config.yaml
d_model: 192
head_dim: 32
vocab_size: 1066
qk_norm: false
bias: "none"
init_std_qkv: 0.0339
init_std_up: 0.0339
optimizer: "muon"
lr: 0.00649
lr_head: 0.0188
batch_tokens: 32768
seq_len: 1024
Each number is 128 + 24 x the weight over its row's rms, rounded and kept within 0 to 255. Layers, rows and columns count from 0. Numbers have three digits each. The size before them is the row's rms in percent of the matrix's.

# layer 4 MLP down (transposed), 1152x192, rms 0.0303, rows 656-670, columns 96-191
102:115117115122123137135122138131141138103123127129129137154100143149087112141176119115108101091122143097173144098156097121146127164156139139155191164138139154142139140131111142130131139133137129107139133148123161126117162142110117167120101159124133103127136094132161091156148150071094126122
105:118130127205105153130146101103103122138134121093070117098117111138143148122102146153108122125160137160141162171134094141099123111121078161131131124127090157105140128135158128128135127151132115127144125166141175109133102121127131114156126139113114120101158091099127143157122082107135170132
096:163116108147120141176111154121135167103159136120116134104157129129169125139076106114147104109128096091106146110163095130121138146109119078144119159149117148103087120154137150161109122164145099140148154150151147142144145121114114112153135141080091146072088161160111109162107159176121125159
090:167091093160139120151056090125129121096131120120150108107098161130131142113115092133130126094145113166140158109084150119129103122131136164133114178155081144168131094119153122084141162093146119104139110137117146098127104106176116162105135147088129116193105129137114104117137134129104152152
102:132138118181115119081093114139129111135139087115126166106135117116109130142129144097073145099111144149107101135150183128129092075102122140157146123145167153140099143139202138135072108142134093143109081134143121122142144120120162118082170121116116138100083112157114149155103113103111120118
094:169103150117111141134100119128111109151138131128153093116146074128105139139139120108083136115132129145117154087141113122132137162150149142143133124157173106116186094143160174130139140150127112100136115125123138112156128133130149120121117084119137174108163140085118128116089118118131161129
106:142150148141091120156178083071079135106076105160173107117154136082148101087126145105099101096114119077135148149130152153153186119117106187088096156116121131125155140156111113144122118087145102118159119112114135108170102130114115132109154161143156122134149098088135084129096142131128127168
091:101119092155136110136111153102127129080098134135091115087122136064118131137163131110132148085102117104118104169101110107115165077120143108174175126109118112135145157113106130100169133122176139127143129096073132142121134162155116145167140113090150089145130144131136128122126142129150118137
102:141102121089144158061099144124106095150192108135135120112174146153101122114148118183111117133146150150141137121136103195109110146146136118111117146118162121161143104149171162110126112102140138164145091141135134154108132126143127109122127121136165091149160122105131121101139134067128159149
097:132129155134136156142112119182142149121147146107207088112107123094093137201125109115088119124155071168143138121120080128132127113166183123133133143150122161089092142134094146145132149116112132135102135099138111157167100106078133151126121137151116128100148140146128183135110137135091133076
099:149118100162138102184146146110061139101131124108163176162171103114123156145131122161094117153155121138161159091147114122126127152123147140154152115168183138127145111122106141132144127089121109123172164142127101114151163119130152132077122124164120126122097166082167114129135134154106124151
102:133106107098133127157106138121089106122103152147135150138084145090164161091132157130113126154167114119085152164175107156085165120093121100156121076126105113134135101100139149143150114143118140115118123100129131148121135119116180103103116178129128126140144122165096122123143170116078105123
092:133160099163118123112131108098150094144126134107140114145116182174152138137103117126104165136133130153149160114104161118114188112127165129123137097150145144114143138113128152108164129201128079110178121126148144111115150093107134127122087115108130164140140130162117163126122121115103089141
101:141092122135101120133114166103122138163152137181172141178145138174149112151144139167120076153117128159160101141109092130101107159094154112107158158124151080108102134163116127109116148106126110119096138105122080156187110096130129116127107159102183132116090076116138165129169130109135145151
106:122105150126139052087124151122117094117111109155134173110120114139128135126111115127113111103093121134156195158124148110145119138125139104195179139154135193084104104139085182067105094136137133138130136161092113150095114111137155114149123122134117127155157123132170118139106106120113154131
# layer 4 MLP up, 1152x192, rms 0.0746, rows 657-670, columns 96-191
104:138127143122081154154174135166193100158111163146127144142160088078109109162106102117134124126106118100135162102120099151156147142143124079113098113168153112090068152173126138126142125152145136125125111115158100111096137149109110076099124136144138101148087128154141110132143062162149126094
094:100124165148102127109127158107149077133142112048136086118133118086151105159118111170156123129108156110171107131114130142107133138141178166095114123130118119151105147120157100090118136126105161112160122164135104142150123137123191152140155094119135132132122102107111115128099164126121162184
085:115128090102137124097142160135114164145127151150190136117093160136137114103098085138115150140104113153093145153121096130118166077093147139159111148123122128145085092116111164189121108115127153160177149140169115136097146108152127116131116158104094139142155144088111138126115084166151153091
103:124132126143120131123136126150128154111146112103152154148154134104166156122088123137134099129107144137124125103099118163108152126107156169087155133142137123121123134122135115100145125115116126110075161115108172130137145077133133077130159121090115128125165111102153112111113127158154105129
101:095090144157154133135122126145135090126109093106109129101123153141102127123111150166124159132151153110119135151158112150120137137151141104124130149115149110114139135135128133114157104107124141121127128117136107125115084064147115098102153136138075163159156197083135116145147124129163071142
102:138149122163128127159100137193128138157134137099133157151103101107099172124152138134107125129137138167163117079115122118135105146121114112132130134123152139059119129124137184139110132117142105097149106125132100146097159107093087071105173086108081158156121166085146157185147108119136095099
101:133144146115131113144139143136097111133164134128128084154129152081118083139102112135102092137136120119151102130148137122105131130117128150160152118116122136131136115109127161153167118107156164150080131134133149139141147137161123114139128089136152161161147147131141163148139135141109135112
100:161180114115147112113130099128128094172107129150124139171122151134143116107127139136135165158156169144117163143155151153117067150116108129164147107137133124110141123120133110126093133136101108164115139142132111123138117144110122138124172081135084140112116117120142099129142168154112140147
094:130145179116121130134146124116159122150126097134155193115174179130130090116167123097153167135122140103091082123164122166143116099139150138175150123122148137068178124137116089117119096142123151129122108089134125086125127133171093143117094123112088128132162081104129115110122138152141117134
103:161127120147093132104104115150132120164120126157118117073097111155117150122147145111143125105107149115117150157150145130122149135141130110131120159138119187134125145096100143157152094134103170108119139161111106134088150132107128125137148090105154138149106154098113119098132152088104128127
100:103118133091114126136158113162161127124138164098110096127097096170147094154130109167132127134133125142134128120142130118119102128116067101122131197111119176119162107125150119135147132076083130152134134116148131147123142130140118145192162115098183124192161115114114106094141095121160154096
092:150160155130093148115159134119115135135110139146130141091156125131117130129106133180133129058123153151129125125149112106148116099151095143157147133121138146121106110163116106118171127095134178130163138177094089145161146135110108138166124114126149110123116106077128059102108112128161181112
104:144134164144139133166108094152128134145141133137092119105107105100148113186155115106099152150128111115116165120102143117162156118128079062125132136111154120149139145151133119120157103145169099127136110105135151141071104115103141131138125136125119123128182161145139164123143160113141116138
099:074109146122100093139136130114115136133155141168108100123104132140099156135123093124108142120141162154124079151138084175121140121143109127137126126113160147141118117133120125099141116131149155166120129125099080162132123136115109153136130161148212154139148148134104114132113141138088126120